config = dict(
    rope_base=331000.0,
    init_std_down=0.0,
    steps=11666,
)
Each number is 50 + 10 x the weight over its row's rms, rounded and kept within 0 to 99. Layers, rows and columns count from 0. The size before them is the row's rms in percent of the matrix's.

# down: layer 3 MLP down (transposed), 2304x576, rms 0.0111, rows 308-318, columns 128-191
# up: layer 3 MLP up, 2304x576, rms 0.0665, rows 309-318, columns 128-191
down308 093:64 59 46 58 32 51 68 36 60 67 40 52 38 35 54 37 54 55 79 41 48 53 47 50 49 66 49 56 39 61 61 45 65 53 47 44 50 78 51 55 41 53 56 53 61 53 56 53 45 47 31 41 60 62 38 48 64 46 38 44 47 40 50 42
up309 097:66 49 50 46 31 61 43 51 48 43 69 56 64 47 61 58 54 51 46 58 34 42 69 50 68 51 53 38 43 52 61 64 44 50 40 52 37 57 54 56 78 54 59 48 43 43 70 38 55 47 55 32 46 58 47 48 41 60 70 56 45 54 53 45
down309 095:52 45 71 50 39 54 49 54 34 30 43 47 52 68 48 69 46 54 46 64 49 50 71 60 44 60 55 50 56 55 58 57 38 51 74 66 49 35 49 47 22 46 48 41 56 59 57 50 39 54 56 52 64 34 65 71 69 36 55 57 69 42 53 40
up310 078:54 53 45 52 72 44 46 46 35 35 37 50 43 58 57 55 66 43 31 46 51 51 35 49 41 40 51 31 48 43 49 54 62 46 25 58 52 62 44 49 39 48 50 56 41 44 43 57 40 55 51 48 44 49 63 41 49 67 41 25 41 65 52 65
down310 074:34 55 46 55 54 54 54 39 44 54 74 55 36 52 48 48 55 46 58 45 46 59 51 69 46 66 59 55 29 50 68 45 52 47 58 39 54 32 38 39 34 48 49 37 70 65 57 61 49 40 43 57 37 46 45 60 40 42 54 43 48 62 41 45
up311 102:54 54 30 45 36 48 45 54 58 50 51 38 51 46 69 56 41 35 56 33 64 51 47 53 57 54 43 49 47 62 50 43 34 57 47 58 46 40 43 50 68 53 44 37 42 46 58 42 31 51 43 44 48 44 51 61 35 40 53 61 46 41 42 55
down311 097:57 54 53 64 47 57 39 59 51 61 37 54 59 55 36 57 54 46 49 50 50 55 52 28 44 45 71 59 45 53 52 29 46 47 60 49 54 55 47 64 53 49 46 58 45 41 44 40 54 49 42 41 66 58 56 49 45 39 43 67 46 58 59 53
up312 093:55 64 36 38 40 41 66 68 33 56 63 55 54 38 34 70 57 41 64 54 46 53 41 53 37 71 36 43 59 31 38 46 45 45 43 53 57 31 59 58 41 58 46 40 48 50 45 52 52 48 58 33 48 58 50 55 54 65 55 61 45 39 50 40
down312 094:56 50 49 48 45 44 46 35 47 30 43 48 36 69 55 56 55 24 46 45 49 58 71 34 55 53 62 61 50 59 34 45 45 51 70 52 32 39 48 44 53 67 58 63 49 38 57 54 55 38 26 69 50 24 52 55 54 32 42 53 36 43 50 60
up313 089:42 53 59 51 43 40 53 70 64 47 43 63 50 39 47 39 40 63 36 36 52 62 69 55 52 45 39 62 36 45 64 54 28 35 81 50 51 60 42 48 56 61 59 33 34 55 52 58 66 53 35 56 55 67 42 53 54 74 63 74 49 46 34 43
down313 088:54 47 49 42 51 63 49 59 59 71 40 46 63 43 46 66 46 53 47 64 58 42 49 54 49 51 45 48 47 41 64 59 56 52 47 42 57 53 53 52 28 47 68 52 57 46 44 37 63 52 47 40 53 50 61 52 39 34 54 52 39 56 60 49
up314 096:37 38 46 74 45 38 53 48 45 68 38 49 56 48 50 55 58 60 53 62 54 49 55 54 58 52 65 39 41 61 61 39 42 43 56 65 48 51 65 21 60 48 49 46 50 42 51 38 51 60 42 52 47 35 43 44 64 56 49 42 44 44 47 37
down314 099:54 42 48 52 40 51 52 32 29 56 49 50 37 53 54 59 47 52 44 54 57 67 71 39 57 52 31 66 54 56 60 50 40 45 39 38 48 47 51 43 42 61 38 50 52 41 40 67 63 44 52 54 49 45 48 51 69 56 62 55 53 52 42 49
up315 083:71 47 62 51 55 38 48 57 48 52 45 58 50 53 54 50 55 57 38 59 69 40 61 68 38 33 47 39 53 45 53 40 45 43 63 49 57 44 45 49 38 67 66 59 50 63 41 51 50 47 58 60 43 50 56 49 57 52 55 38 48 68 46 58
down315 090:55 39 47 56 43 42 33 39 56 52 57 39 48 64 54 39 57 62 58 56 53 53 57 68 42 57 42 42 49 51 68 68 53 56 46 48 59 61 52 55 58 45 35 45 67 49 38 43 47 57 59 44 45 47 43 40 57 52 49 30 66 54 57 61
up316 107:52 73 55 37 39 56 50 41 61 61 45 47 65 21 50 51 59 41 51 38 50 40 66 57 56 52 32 57 46 64 61 48 41 32 39 47 48 55 48 42 59 43 62 52 50 57 67 58 51 37 52 38 50 62 49 62 39 61 50 54 51 40 43 59
down316 095:53 78 55 37 54 64 50 53 62 39 44 50 45 54 47 53 58 48 34 35 63 55 50 60 60 42 67 28 46 61 52 55 58 52 57 57 42 61 44 57 70 33 67 50 49 37 53 58 47 51 43 62 61 53 60 32 46 77 40 54 56 27 52 50
up317 103:32 49 41 61 43 50 51 51 59 50 61 43 60 54 46 39 51 45 57 60 38 46 42 49 48 35 38 58 48 62 65 45 33 67 49 38 32 59 45 48 42 35 58 49 46 50 54 64 39 48 56 75 46 51 57 49 38 49 54 56 55 43 57 47
down317 105:32 63 48 59 48 34 49 36 54 44 42 43 43 36 61 50 52 52 55 47 61 62 55 54 37 50 39 45 59 39 48 47 25 48 21 46 58 56 49 63 69 54 60 45 48 44 45 57 52 59 50 83 56 30 54 37 65 59 60 45 30 31 57 32
up318 087:50 42 45 50 40 29 55 56 39 38 49 52 51 37 28 50 44 61 45 47 73 73 57 61 58 48 70 54 36 58 51 51 57 46 68 47 49 67 47 32 58 44 41 55 58 41 61 52 32 61 40 63 41 73 51 36 44 59 59 47 58 55 54 66
down318 090:39 47 51 58 62 63 50 74 54 45 34 53 62 49 58 59 56 35 44 40 41 44 39 78 45 61 47 35 50 40 40 35 52 41 48 53 58 43 56 53 56 53 57 54 60 35 43 45 62 40 33 51 58 36 40 41 46 47 56 45 27 45 40 67